Part of a small language model's weights: width 160, 175M tokens.
Each number is 128 + 32 x the weight over its row's rms, rounded and kept within 0 to 255. Layers, rows and columns count from 0. Numbers have three digits each. The size before them is the row's rms in percent of the matrix's.

# layer 4 MLP up, 512x160, rms 0.281, rows 390-433, columns 0-159
111:050146167127124124105129130183115103101130088144132102114158160101115084147121154222082156150175147126142119114102188122085203080142123130154112160123179122173134119097177101127120119148130088163081156150066086164106143118135105132056102178084128099069129205113115073120105077173103157114116165080175148179133104150090141089137146127160146172083192114107046131114156139132106181152123156137112136129148146140158170144068127113152163117097088169140151136110099118131128076154126109
115:092102077172095068126119111062125162170156091151109059092132124116120128095115114134166131120112093132118110055103096190130187134126121096091096129140163160158182104157132104148166106142104124117112134103112112123175172115128134181123173167131120108121142161126166129131069095047152143235152144116165149102121163127124059147165139145081097131192069132099129113063060168123150152139110159150144153141134115125132137177136158186055154163133142132119176096128136150113111132121152060
114:162123115110095167112126171180185143129143125140134158126106120078134121101143079106172073118196111164131145078210178083162123089126099154104142056171127102169136180058134126078108089103146079117137148178140100099105207124149109129054122131118181133194123119156109118085119072104118165120119092120144176088190179114190110111137116113098131105153080090173128149101154096100121137147117120139096178119151089098148118139119082121156110114135140187114150112171158135178115127152131070
101:095118126167141152153172107102117087120169171097099136132151124162107163108154115099116147180139158078104120117130104153092121095182052066171122107154102087134162071149128170116137090109119064132099160126162139107070126096155178151107139124129158130148123049134164143132106130089087095135170153151127126120112137092130116210147151183149167112054090140184155164091144124119147126134125151156153134125166176114045115181146151142036135110124123041138133115159133075164101097151127183
102:053093128132141140126147052175094112072141134129077187093151104123102144214158100192140154083100104134102150134101148160147126104133116174120154186105189113085107108093176064127062098150092191118140135115156111158143134109128082120096123119108124101153096123097149125184154186115157124130081153120064100137077170168127122113124170174124131148172112189192087101144106096117128180143117108136134112166155134173092182124091115104179147110079121099154107145181161136157108144110131103
102:110112153158129138172136143109131099136164143126148182142140156086199093174157129146118194127111154125149182135125082066102151133087131112074104139179136141110102161153173067118102140117123094181096187144083086151137152109078130070132139118135089158080146174104136084118061124127126120109129151087149093114097101154119098087177125181150096132152115076157097079133159096122159078186139163083067118169156115186109102172118173118130191127148139129147065156062089130119147157149186157
113:179114068156134153111130163103124138131102121143127153152091069128071160178087153148221101159124167095139142155137149069152161057152166088105055127161126142162165119120178072116145158149063122146104134104104110143128153137121082104108101126177076071157124158126129131141076171158076147040117100140081126122126041149128143113124196137126180138121140163135178119148129118125090128112120104170137099141172145129147159145113161147102115137111141146110081097136058186193151139152130123
094:130147104184144123186114219109134151108107106103156087093118106145124161096103114113085074154172186117123120065151110097133112095184096101171206123098104142112114170170087156138155162107092107164122143113067147082122170093101097160081137154109194122038099069204106130133176110104108118143158153084132128168094099110167108133138144156083181143142109145114172143128115183139161089145090140160164163118134166071098177104145134096135149112137112142107121107145140169177100098114127098
104:082123150141127135097103097138123165150152095106162191083131120063122143161149075131182161127156162072101117111146157175148095114087110126117136128120090123141114163121174150192156045100156118141131119177127121136091161114131157124037131086132135074175133097129115131121129088088110200147055091123125192182128115168157147105131174157068142146108100095118139142120208128109140092184074116097152135101106086140067155131146080145121167139139160155096163083135141176137098110124064116
095:131146165180139095125149100097160185130156120132173134098165103140147170089152137140114125085127130080114102120134110164159077144151167118083114084150145099160179160093122120146156104123137126102098103155085151132146083104116128061175133126096104161059144157148138130106161105127141214116143149137139122134122037185084181141091105128106163141145189129095101161153152167132116105121122147162132152082137159082095164151157161148109069134082101178065189149146041126102186061116109076
102:134114108222101147043123124116146177062104163099110120119069128109148146129128139140149091143103134095141168103077177158133109105113101096091190142128178104124178122142102141103135174160122078112100075130075124169114101105136170036155178164098140107146171099140140154139096157100111108108124130161104191167119113161094126132140181145104133169124111136141108123129177139155126103112158155090131179116127142194066141057152130156143062153158119113183101085178143141186100154102095097
092:113124083132131101111119102085143145103083133150157110103110099139147124069104133159171201164212123094146151123082122082150117153097117098144170106080138158132164140111157128100202134155129126129079154174134145140132128108085121125094106165164174129118209129110107132089158125123112160114120082126120086126086121090137216133130136173137151119067163110110166173105130149163210120140131123178057053109102089124151112130113111159077152115139073165117098151192085215137158115136091130
094:184108070106113096157136149084103160172097167113156093165122087143076001102108099151143143110161128163156208110141113147168116128120141135123148124138090123061144090105157151121119109109146075141128187107130117182123139110091130110144156156097127154120190199152095200113097171142147117108129114204157140084131123162121131197155134137211106152133159072166123088102111142126112121165125103105141083135105103167113081152083055124149096123092113117129097129175139144103099140125136115
091:084117151135162072151195100138127131165097143117141093150156092150176141106157112198128104141131170116118187093118136141139122105153152126195169117166070138131151129175094165146164149096095106110091158194099090069131117110157130205089117159163161120058142136153136139140164143087113143102081177101071116079142113107138151103098107123113158126118102092135111129117178157117160132116136166134187086115130173153171203117090088051076081067106148117109100098122143117126115107083119196
101:075131142118081143125153135094167137108101158145111120112161113145125173130161113129116053156114139123117080113136150128111187088123112108100196088200147114151151123106128176126093085092172103072120153109153074131092088125087142122168140139094126169056131124131138122147169100131130105193193149110068135155154127116127105098125120119091148162144169135084197098155134102107093153150095110163145092083163166113134165083200222169090104165133133050182176129144122091135127092092133171
104:129098116155086138172124183098147128101158147135115126178134117154139189155140099124130103093126124133164111155132114084123039160148156110118161089116174173102145093104072112156117149169163110187146083068118138174120174077122115083133188130147064108111126168099133147083144127132129163097153082133160133150131172167124086058149067128137047115095169141073140088136086108140170130091152199118131147115173078133104098097157170092134049133149176119116113157106137068166161132130110134
111:104168111141120175176131132140150043168142080087079122138127111052152125141104149102145168105096118126165113098152053076128124066096136132153193191156125149115122110121166075145150140149109122152073076108108155150129071099173057117122149110096115128072094132103157137079127141111144113164202141102149129095089119136131118108129202141196143117136155159102048133134127180161110149128160138170097135164172109161108125142102122129085157135104218157123129108115124116122122184089149097
097:113157135128155128139143141094157130163058123157135118113097116138113135098191137135120095159123108034148132090132054146155113116123110157136115130091090103105170182156120093115123112095111140144178120170126146079121125142131094097090169151112171073192093097179129209180127092111087153050151162097101128169139143129173183132100147108124083141116127142134175166087096152083159075166111145190158104136150122120111158106125171161119077095195132071099106175153126082125193158128135085
105:137163169155071064142047092094091144146093130172137122187153157094140138130116148174094122189178123052111183148126153126107107102103079105151129116207127178120134131123087091134146132097084117073117074146125086181103123163107124110110119158128142073105164091170131153141106147183141147083124173151149150127144138110128172147086143144099135220156191135143147205074161159127086090110137125073142105111111107183090070163125091128165124128129132147144132092120103167091124126112138116
089:122156120168117245172133137171145152069167175158142168192122169082098124109128133143128111104014079130141103188149103165144189118128135095053126069109120143181120099130164152160163107120151116104131140151102113128111116146110134117107095052084122108104133173094055159098156113170145129094124124075121140125146105113142102135114169123110119127147136089143137160125157170134141106091170194115142156101108112180156100141051100135150164123142094086140119148111173121125147108135125065
106:109132166164114123147181176169104076106150173128117126155091153104122108105164135158170075110201164070089094121125140209131180067110093058127097115151117157166121122160131059117164122107147117150127133125172145150116086175147112151092092166104117125077136101104138161123128067110096132120126179078110139112092158190156085127146120113111173141095096118159096181111141080097140156188120173147099063119130143093104144114116171130153148157092130135119130156153129072203154113060070139
112:127137149098131078102096126122176118120110148090130116079136149113127138090081095135108114135122162155130156147153111147095136113120169135131091189166130202136172107131096156156146088074170143146160251093111102112187094075116175131116130139083149132147171136052120126108114115135110221118157112102145091102176129093098116111152140155079123087137046107137088127130114116099163147091129110113108075117163155123139169120097128136048136192129178113073128120183120155139179165141143183
097:092142170100122140127140153082108103128142127086113131126083161132170140118160151103096174165092064171167137104133126126158105131182176087154087095163132102166126154093135112172080129110083103128164154110161105022088128178136156159088146130142100110093161157138066150140100107123150098122141099100182114124112127168175123068151118138150142170100167079075131209188166134140090071167169151159089189044093132096075130096142163128152146129133121128107145134133146104153151141078086148
094:147149109137135109100169139100156102110100116128115150129154139109125111142095088121168143121145087083132070089116108151118085143124138164126148152129135121102101098140160077087114137096107101126102176183128131120140178079102120132184119130094125175177157143076172147190067172091090178122157152118177149074078112121132119059173162149115154076176160098087141142146138163181081170133178176112117101227149164149129148185083165107141145146092141100112141154100132158142089068091099045
096:154131154139113058116143147099159066137099086148131129141081144156053108112120135162136138183042107107126126168162136144132116137129142072112050152129125138136130131136183103109116117113126160193139104092123143146174166110131055104115163109139097164172117158090176165135065122091163144108123160140156133138154151172106169100119176141131158066084131071112123150165170135179070098104163046181153093156134106068120108164152107098110161127121104148173144173123165101125196108162163148
099:151076100147075152133114143104138133117104152165142147153130111163100126174071132101089141068132100146131157148127153131151133207154144121138119102148202153165119143199128112112117138169140117166092149071153102171142087149105104127130128125111102141161130132112092165132198133112089098142111120130054135174163166181149117092127157188202086071156156130144123077099175132134095111044145151065149145094036154135166120090117132098130158100111164175133135147055113099098135160117076100
109:092153090166108113124141129071188104107135149122109150114135139123165135131105166193111154104100149165200111074149114158099122098133120140143116102164196109151120094142123118178135130100170171152141144118078166150134121158129138147120160059142076132089089140099107131102076088150030085148151135089092154118142117124159130157092137079095142139177095091137122167115121133111157116135081158139089208118163084147087109215202147109117109103072126134200121151116142073073147134081155164
077:101062156146151107137173156080102134101091153090090128123119127165168151044136070106105084116120120127179116088144127108132169151132087115214150110101131076157092121152157198122133148113117116137136075098068154138120167137161151140118107144166106090074101091146184141160170164159126123136116108154102115138117168150139117229076102135110155096114085112136199140083139115130177150123181108080158144113132156075137177089128159100156082067163112162130100095132098085155135151107142181
099:103208129151140113180152093122110120130115106137063168173158147178060163125140146096145123102195169144119099135149087081069143156141165123117138085061163170122119130114100107142129159136092105142128142117177111110099122145126115194075136101158116105123037133209052155114140167086082110077162189115069171120142152121165129163128151054064099089160146134123127124114185111088098119114108121111147089157112132113113148119108165111105144171144149124160148113093135199122132095120112148
108:112188097127154087142121120099169083122176153126133098151099152121136091113143131117180123178182075132126169066068131126158177143161099168170099097164125093115091148184151167126147150116154107040126161081167135178131076075102104122138107138084160119121153150134170084160133144137137158134150110094137095077128158122130111084131097125110100141116149096133165185098073090193147100153104107110096085162115160070140172101111177165175134117058166189166128108169076124114169156145093138
107:082143168177105125123140115122076113156122104148092108131120177162097136161119101104145070075145126115144151116141192187132159146114174138152095151194137168109114123140129055149116109124104056130161132141191142104109147179160124133132204118171056125117137131145188143103137061131123121087148108090166028121139153134169152120082185102102088119132144109039069099110133159171166135154097128103068146134113088125099144128127136129134102141126159080136126070135121072129122119161082178
098:100114143130096118125179092116073095126168100140096112225177140146127132129165132191088154156165127097092154138123088125125130148183135113129174040109112130121097149131139166075164174127132098151150140124143151100144150128107046154137142124134175104151133093181096062062141062099138084166124105198139115136190139070169076153126126112111142140164078140128163164150123130160173076116122153152158060161146158151127157062092166121119154144126130109138157126098115150126067126074106132
097:148115142092202111091105153132186151125111132181153075137109069152101102094074145172115105185168147137119143134128164136186088089127110137155185165148142121131111121149109119145117113107142182134137163144082134162101109077108155049113123179112104183103143073129159098088098146172159159134092172146152076088147084113140131123086130126123149111125121117079090136076083150140118082144106134108142078107162129148149178069044152195149067146157107091168179175160100119170084103129138129
099:108147161103110160206176097169118121083107145128179186144105122168087143128140119186087121159222170084083164172127086136157104186157143123154115105083123174167080205095127193113128137078075120116125155089046151092076127156152103183123056103135129128142142119127107127150170088097157113108123142148104077087124148174110168147140135152128105185130114102119118165145138109140122084125147098142108137076155081141156117079125076115155080159130195133109106110117109133115127097125152138
103:156120121145103122152086148118126091117123116141131138185165120120129147132147154158136121147150197181088163105064146096112155141142143086103142134090158117122076071156133110024110156158158149124172140097151111164137156107101120139086134138118142110215189162075046181131138101117120134165124146117175134126158065181176101083122064134105072126137147153083151123153092146157115112080166172141161088098128138121157153158154162165121207120120091159130154106177145186104092112079131084
092:148117099093112115078155161082068172123146088173131120087157135170161108130148074076099089080134163113133105171152152116102068135114130085101081119167135129114167159114117178147125072146114107142207158197053139150093143140151139169152132171117145175092113115120180131144105116117151198137117136082148174141183092157122141180080096152127181091101085158145092137119122071147155110146123087134112146091114079084156094189125113172153105162133095097116164176148107109096194144097148138
098:141150101156127118165054104128086155184147168107111156160074119094129182074186095082061156097059125105091113145147119161179095144158083123074126098137141184115185089058120166181123130118109117143090110126143134103171186186105114114170161117147118103183156120103129139124113166094174149094068198106160099142165117085055091167094131156179155142177121138141122134124131107156140118167154148158131142112055126115081122153085087122137092105128117143154107125117145127137155137160083132
095:129187139101101095191191144132128096166168108150098132146075121114100130054060125075111136082056124198184144129144116099199096090172146158158127116141156155156121141093147141107116141130107165211130169150165091102100141159169120139122128116120140106142131097131180120100208154099119192169142115150187132143108111095132069088146171139114100098118084130139185134153124098151158167089099142160188094098097146093108118093131078132076148099124090143105118095114162097121165117170127098
097:090081096111142083126169111095146113199162126096141136171118117129136164099164102157086087145077085078154120126191184159144153121136066185051152113139102093187123115199135108105057153118124155105133173124099116095094121154178113138176185182161174157110142088129117149076135127143099123141196131164132154173136103115138118120167133129067107118126111162064129149103143177095169098097125169186139086157144093103134159159128162074076087085154112121128128116121116150132110136153097084
098:134096100174160116126163133136134187150102158103131143116203119118141114152113064125139114126137138141118153157090126142157068114111147149133034059125166112082151125125183066134079085078119130146107146091180111124135098127149092100136169133140079180191063145128149158131130147154114187130130149066143060104142178153081174140125110153154104133184139137097108117185140128123122179130160108094178116133098129109154098224162082165165134132090105125088100129119140092137137144179146058
112:115092111131104067080074137142132122136109100123179143127124157045151112097068137174099180107134173169057133145130112170084173056100184118197081115154126126124126147153136134166140125173176144126090125099121115136155131178125130087108131165096121136156100157120091100159144141174134158118142107108119151116128128094192190118126142120079172116104131162099103143118144099112066089170150090164137112097097139146056097115144091218131158087125130151137157118140123116176114112103226072
100:103115131147120147115199161116151133140102081114090131111141107167155153130055132168136210143134171099153143115137079119105153050114120112081114111086158120153190089165119121112123098169119119103163141161097102103122139082092130125096158207148157110086178091110116109171145129106111133140104156147149189163130126128148134166158112141160255112114150155170136136156112143107140086105122152138106115128137194140105174072064107095125118099118017130137150159159136078112113098100149126
098:084095115113134156112109118063095125088160132155136079081150178106182148140100069199165154126143117107096116136123149142175097159070114177176089105123207103150122168089202078067108138163076144130118151134111187193098180130118177112065133129087149143145180136114139095049130114156132149086135118095092117177086107134161179052156122139156165154105152120131124119103099130101167157146145077160172132149100160074093152090108156152136130132129098135121121164141172114118141134123131132
090:106165120137125118130133111172165109131150169120134079205173070121124105167119146129113125132127127122148079120108179130081121120089170107100116116123167121095203122161196132153133125068131103053134100176131119180119083093100173113166035127175154107116148110158143117118100093177139108103133163183149154144130103164186107147090185075155136126123110171046107117176103143124122182115148160093139123125121081173151137117074111109088134126112101154086140137068169105084177149091073146
# layer 4 MLP down (transposed), 512x160, rms 0.231, rows 390-433, columns 0-159
108:087193095150091164161114190146132158147124143074138164064150130155063086135126129122161151098145085097145089143111093110106156112152113119066155114130053068126152102088104119121088132144115136125141159133117154175237107126089100126133142183153117100110083079121167106147075115148133171155148160146144113161087103158116099105147159112080083114148106135119192123081093111147128126161130137157189184119157172092156105159127164121093124175091161194122086121080097089098142129161103184
108:156148148083155110188062166168155140162098177162150140162180120092086138092094050106127139072093068133178149113084089154129200127094195095160161192139119157114119120202117134118102163123165116154112137108121085161122134076154086125156198099146069113099074075152116199112113092121102145139151178158133138136151166155151112138106140150142099124128115162153113099170136154152140119080152090134129082098105116165125075162095080117102166132116109125117121112117156118121076106072087155
118:102194105087162111120162123120120087108171129108129112113150134172142152133056145127079157183179111124080133103080141130116161113099123089130020111103160117124106149104114130093176112177175114127083135114123079083140151100118104188203131108150129154148119129119131145140100111159171113124077116125096071157082162124090150176187106100100138106153120118143098168108145125163113156091100184221104133128126157090146082119072146104117127092148171106088187133153127150153180175201129113
102:161173110137175120096103180117184105089135161111121106050146118135158064139117137126100110157143148102117115142084102072143125158123179108109089077087142119108138096131098095105104156171115182140086107143129096131179134171171162105116040141091183112129157132101150082152139062145183116107157076089179158110101133116113124090173093138152152129174160087159190100125067111107159199103111172207135175089131177151101104160107099120105112145111134136140162149152112182128159118161097145
100:119155121146136116118122164109152107091139140123113125150120084132176170127119187151102179139133126203096068077154115127094152142081153100135113092131111093105132171151060123191154109148120104113175169134087180151120123149119139123151106137103145147126127141086165153161069112147102020072125147212138154124153110176176158166177133082107103156092135167090129134079060150134116150163077121090096141107122094118159141082142137196121099075179132150124187110092152075136150162135094091
101:098206130133131111167151072143106079067104076101114159136138167143157101186112136139123128129153149110058114143107094121156157171131064119081135093141091135144103120156140038118106122101177156107099101162144113153099132104126176150097142090192073121139119168152124118106164087123173187091142100178137122144098161182070100179136104100168132156135148117161166098146212156139160175143122101190083119133123102112194069101099181139130105090078106098129129132155148144132142142130079135
096:144119138135138186110101151062046027138139158128085141061131121160149128155125171191131095148129137136167120147077166132083148116094160050111106092124157122134149168142057175122139138172139125145106134087156166117119129132161163133067139111132114170168066147081097143072144188107083163051118105162106074119128102109160196151085139115128106120120150133105101080169124106162187122115121143152142152112109149150172157149100165088117157161127123182129116110112112151144086163168142104
091:119138131137145110132106132224125070089124114056124095160184171121162092171147117100154165121078036105108141194140113144066098133132112149143142107098154095119126131144136169161127059136137122048148105126105088101124117122146169165146113104111141139215125099123135131162128111143099179097111134131142137138136141162072135144105047111168121099174110122104100145148128124144158155122207126134065064157186132114157116145118099107129122153180103071105121167161132153137119217133158098
108:084177122039103134063139093132123106164132122093107182133144125099130085137063126140126116163085126111151122074094167127116126185158130146096132105173115132151084117146097066104190142163110056193158134092056153136145128107176148116127147085140116165107080129154123096138134145097149183068131084129147168174149123137138132094150139164134094122159082110168140131175186202074164067105102130128123112121154151175163121173089081148161107149202099151115079137113166137142148138128114123
092:168132111169118145148121099138189084087104161082148113121097110127173146179154142159187119119111140171187104072104129133110099131113103104099142128120167123119146085115114135099122150102098134144164083154140151122127157099081150146198147125168144116096051118159097162021101121175154087129161117137172159115156113144115124116170191119114078117080173101192136100173094166119111151126130082141147125146116089180114137137114152117104108000201162106111159155097095136085129120149125115
119:128130100122103140117175152159165102073105112125118133145057064199120127146141093129094096099139110133115130068075112153083138122114170115083130169093129145132115160157105097116162133119098115123137184116172168086154153187106149145169178111161121193187125131098076157093163070180191125111164144107145157126070144137179142111121097069199106127089117115098093111136136142122155125132188131181150158087071144105190140155186072142158098059150151104127109120098104115104089163146130121
092:141148154170159189126140116183123122127188144102116152127128100099141193123156147178087113098088169123086167140141135092107136133084087191119070140150099105120106039125149104141086146113103115124132114045126081155166097141181105079189187094112140158176108150128110092158131102179129133102117156105112147172164184124107103114171126131092092170198127133167115088103141059105160139120124126104120144130108112120099100106101095088190127134098194128191170145118172128141093078163088118
105:137102114151148149147110144066142136097177060123121165198198161189138157096113101177131076099172111140114138149127116072120136138115101149128202129147092120098126151187108044126104190133129140091123158081153140156097101110091116140124098097125101146109129139118137182100136147147093133162179103135102116151191141090116116147133143140068142169193088171100147142130140120093162132117107141138051122096119080078172123123069120101129140161152160092142176144090044162104070158118173106
086:102148123083163058141168154138153102175101147092141176167106122164074143114089054129136097173116127152095099175127112148111131131134145180099137104097111080103188084059121050129130150099168121136122118176053167140101094089127151132135095134116099154190127188075125104196151146152134108111125105157080119139067126113126199062177158098151104083143164143139159091131147172038117132147125130117143127092115136138128129103108121160105136175136175152170142106110133118124069134183116133
096:125151060112075135160111104093167150136143145148133178131108095124087149138118122129090115149142158171163110142064084154096127090147112111122164162162098140129112120183124102139146171171129101072118126093144134208157102161094152159084105134149101131087127162169123046145117159115130144153171135101114120181101089133224151134129113075170131141080092150174130128126088159136088131118148140126221111165095114204116102149118168170082110094098106104100103134178172137178106069064119113
110:149191131190110077156082150063155149130146159099130125099145208130110158118089081082087161130145074164116115176134137084127090088178103166161088123083101122084090151080165115157076110176178149119101116136128116145165142149140104172137102080128175176150163119089178140095118151152124130119170090144131120110158099121085079097116105128085131128113146161162117194147110114117083116137069171181114078132127116157163077108171107164159153063114151084118170167173122100168074113146133133
115:166146135114112155123031149121140087129084177151105149082115090086095119126134137119092112147084116151137136113113076103141130099125116056186127184076148075100139191134154114152162136188143165096158062138116110129102173099136078146134152160135097133103125104133081091154122143103131141085146115096123095078129150156100197139118142092152160114153152126150085180129130152111192099227126167104141146156144194120133095178131150075160171091134134200151095137100101063121154101165125120
091:159128153074182146143096169157136120092090047131129074163190134136131210153097121138142171095108117153084089137099111106090149163063109111124119178142155074139147157115154082126173148155160108147115108122083077160091119133128127125188125052142110109152112182183124169145150124182166107150141127168172111116133135127159100146138128108101113197176107111112087180174147136124112115088103123162102055131182095126116140123119135099101169114107133085088077102131091126058095186088155133
109:085094154107089098157065103100166115095106075103132092134178169103152168130090144144128143193126131087139128147193175149140139105127136061120233086172128180079163147126095103128106102226121129135162138168124175168136167165119091143128127138087103149142105120160161136162051128170096091137145140166128145153099145090161103146136130094126123105150138155113134139103085138164140163114092119173119149131124092158061070123147157120142153104153132102109175072189092111064101088139154109
080:114067136128096109092127130178112191133138131082092087126118172087146117065114195122151146141129117176121181123175136146146113116034088136142147108141114093154118139082104157094135104118105147105118110140070125135155154122141179119093130133147178097140089153179175129133154098118147162135151121133099146072160128117160116160143104148193164163161148117115110132144140143164115174038104106122078118148142164148108176140125141067094151077125119110107122036075206170226127137113107122
099:106192201070131101158130119110179119176112143090157141118115120170144179122124181183135169171110120117138086078120126158092158102105101197113149134152101160121188143153175083094118188179165135152091114160136132079133122152127142102081119115144143092146153145086147168135094108115093202103101110137157149085116102161136097170115139062138090127159096083096097134168108141078116123066097112135091119067153138187057147103160146146116127216171158091128111111128151104110113101125096092
117:060070140087160111131202073130110112106102133080064124106106098127107127136136105124036087128155132122179139167116139102125135136133178154150094117154190155138155203177137151167101103088158057169103218108183097135164108144113159137121138112079167124150132107107129129139162123101114157110153133097080097131162134152169115095173129068128089151101119138164124055109099142096170171136105120096120114148106154130149156110138138132102156145198140177083055092091162156123122105123143164
094:178149126111140112169087072130134091149172119098156097109103162096140184186094119129202128100147090137208098090147107197164090149118127179135112102072107124080103134104108124207142142118141132105087077142127072186077108149134088136147103146141082165187148162132099109137185142165124146119092114128184171112171107143118160107173066115101112152120140101072092084122137091163114087191097155104113132164153155178137091146070157084131119104140128153148140101114154168151108147150115080
085:148110093165173109065121145069197137157118068114090153104083066128116104106107142078126119119109131100146087126086180118111157131115152145151070082209166172187157102135119142146157102124168133085148160156087138127138154098128130141120155132117105154123057146165125143046103177174141167156101125142104148138107128178123151195163067147124113147141117111078081126088082134180170070132144180119179121156113185128094121146152154152158106085126167117062103081125114112138126102145115170
098:163143158078187155083143139143129090091083089089104100078154146047144152171150145151158152107101124113122092134104106133087131066138114146160080151152074131105130092115110172135177078146134132162152093143109141052079113113109148131095091079087144134160121130132102122122092195095106138117122106155110127166162189122109173163155087140197152153078168117158075156080143146151188119175160135144109125114129120125141154202146220105106136162091119135116066176102091125099149102163153144
089:140102145115154117119070089152096185120166136130070122088117137132103112168079125094129111160183099094123143103110135143067137153109127098108103118138152095115134144130096114114154164145086204186071121134108147133173128131124092142188171153119119104128159095063093141104103165115135157163040103158145114200110124081118144185158106166179151156102061138120123087140101145146111149136146154137086179117223144140169145096071139118117139117137174149059176079140083119152165166160179108
102:131250104091153093112137123130132149090115138061113131152117144141166193156129154103086121122069122103189121141147095086133143164091106126187175164135130101153170136118127167050116145082131153158118129103163125128099110159118187125111114086116069179106124121005114164127144075105147156080122177141113147115120135142145106135113110116087114164138110167124086114107128155158117122112120148081126082126179144149137105136182085124146147098167209156119111145142115116099153111103109215
075:096115116121132171134093224084146124098126160144114115145102143125090158157102128146181150141126184105108133109081109115124087141198104110081136091107141127112155074130129152067151193104099104107131160134148151155120105115169191167096130187103179085128161103103134109144122107113081099110154094175117080149149124117210101129172148123125137072115160143125121097136087157052155093164166113195178139086158153163153142111062148134082091150123109117156205105083072126107110090149139166
106:157167111118086124093085126145108147089138125125163074110134132105183091155104188114104106101090102134096102134080135148119143162120128110124114178159125085023125140128091143085185069221188181184114100201078097124112119109077214155178106150128105175115144171151174088122125158139106127139075114150190134154125136108145158185174081071169147131157110137135128149153129138139161115130106128103084113112148124142148134123091090113112106147169124123088141113109104161142139196136087107
105:129187122061170073147190095101110121139071134164095061109078124146144116123148162121130146117133133102128082135054205106136190139120076141066072209094110142144098158097111152142161153100095099147129114153119155161182175146135094175121140121156071114120129201105143166132111153072160056117165151117106147126127127145135133153083173177101132127145153150149135145104174100113156090122130103141137058078115125116113106119126146113142194120110128122129136172188116096077104161150072130
107:102098131120090109156183169145138156129096145080154149104074181107122132123120129166143134133096079143102160151161122157117107163122149101108165153140182117078052127115188063154141156118138154139136145175217106119137108112103088148090148116143147075128119113171166102140175092151102113161192053153162090110148148142098104156163158117152126153176146119133100097159155148120170087140050173129111102147119122145130083122166112103116112075105133104134126049054108149180080043163114118
105:164116187074117139126100163137099109075123118130152107152125117177112139135079123067137134127126150181127099161127139186110161127072146073106115171096140145117167146151146135055130143210151119110107137184119098195076106138109172130116146091117135154166141156117113169082081154138086189124096158149168149118100171194146115133107158083134055191163159132100068116132081137093070140064096127130184097128140126139157110176106176114145116127158081064086095116155134156101172139121104125
101:154158135170172121154111070081122198096099139142077115170076142123106064174149114205164090126078097123041118162157131171134127145103184138149140147158113130156108108136178118134076105124116109133138043139127113214109141130170165155137173123073106113147108145152162144116105108156124109139144145171153120159159157166141102161089151186144112139112146126159158118110145094137131079079061092167148053135154148133103093132106099095108073136207146162134094089093110127097110131161126112
095:115134086089097145139121190176112073163092104156150159184139089102105131089199119104136155090168129086118129152125186102194098153125150130150154155118120137163104156143119096126108139182156148152156121080158073078152105086102186170118202092109109203131126087107091106194140122137112093158073128156073113162089127134160106053093171114081087120161116185179160115179068144123147130152130157141102147116169090135160128094123137065161146104129110110149130145122127097087132079127110144
099:135140171053152072174164135164136104085139043092097130081155128111132120119122100155117145122129098106116132161087151170153135085104154159117107125119120097149152132126090127003127188134105102108133129118142132161047129130139192118111173129156106120092127085158169129047067151187155105105107112156169134124104137135107184159135148110115143107151150179110155169149133174171156126189127136137185124128095169087172107057144154090144077125151196077138135135123125123119117092133112114
085:099151142145162154160195165160106110131098149134132134098119148118108162133082100170133161165122108147113089097090104129122172109142144120096150110075102085150110103064144137154199183121120138138134088108117114140068166086099179068201108084180154155116094093128150173110146163190131058169143115062097081135101093132114154123180132188136131155103127127135102133123185124089105123079061125113126143064160146115208101144083174124122178087181164136124088151121134118122095111146174107
101:131130111175098098165135146154133126091138062149124164156164131150100115141139115071107135118161152169171101066127114137132145126150167107115164092163150131105125089109128163138159166070105123161159179081158193137148078122036128130131122054111127192126140122123138157143072155063054061069156143120168084136167106184132137157112109143091136131119126095113118136027170132120127125111124151135115118177132156093183172113156074132139144101147129110115113155158122067156184150131185090
093:073198110106147121095121155193111127168153114118128066166170083125175115215126145170153089126128100090096147149084117155100189098170051114114076160104111073109142127183100124116149168192163093056162092116136163107134174120101130154131116140149101117079145136135153165130121140098150123112143122146097099139111153128076131186184122154133120144115119158134128175150139091137127153106079167074066143120160079172143122142144084114153122095117107067096172175164116171084114149091149082
092:166146132099082102113068094170160147088116163120091098120123097156152123062124147125123060157127055139118121150189099135153101165108147146148122109138142134129134172148130049110134136115113198125162089085148093103142109108120144138234119108113106148158079158131169104146122163090163167163101114077138121104106103107142095096150104121074174156112122169166119127108130123147145122107111148081144154156079145098116082193099202131194115141218203134097156126119107072148131134171099130
098:138077174107100085095135132166102169103119113120114063157139132145085111165125177070054123123161194149120091097180079161124154109167099122170114154170140136131123180115084154128122179128119110089130086066091121063084165132008149116131132165167143118102084101155149119127121157131126110114151157147195116123137105131070135140158150055150146127116110135127168148180136179112113138097121130193125140129083105048169150110143156139133130174168184088139149134139153136104115112088118150
105:134114126154129135117106108137127180126075169113125203122130180151088138094078140184133161091103102089120111131177161137099186086132104134133109075133129131132113167099153151095115096080087140111115122120105147147147157154166065123114120113135120114138153156143110062156164219122108196160090106122179142074120118120177130087138162231087088087138150100161120103073085130095082076207091095149133105109125177160127116122119092178124170170127097174122180105138141129152113154120141075
112:169130077146139108055102077129145142149154107130137155112134131154153103132138122144039152199158073159115124106109091135125138155153145130152114094121113127091121159131142130162079138135117179123151146123115205098127124114151108129120077108160144134193150170186096035085162107118153085106098160124158105059082048133149134179156156102126174136114156139126129152126072084117127168185149141119134163145123102167119063167139108094125169134138163077091107066163091197134132164171147090
093:089182149146102068120106117145136115156117166120167139178179154134128119207161141109120078076106099138091157123139118207139134148099145087163124129145114073103084103179185096101174119177137090087134113192117137132116140126104097169172085159099115165176148142107149137175058160173119109088079150164171109133094220160133100109116143118141152105175116091090148166154131169115121145088093138124113113139174122093134140102126095127095176126133149105068086178087092140082170147085156098
093:149189132133170121105140096166151153126141160141145126056085168090159126107146139145160103128119156138102145141176044101120157149166087138194130112145053150086134122091092106091135121222173162117168095086066135062102169147144072171120156101116076121190142151103098104111084107125141134151131136049124112126149115095098149157138113147133155142099135179221132145125181132154093106213101185123113127139126115122111086095121126148120165111138148120126123130135081129093159074154140100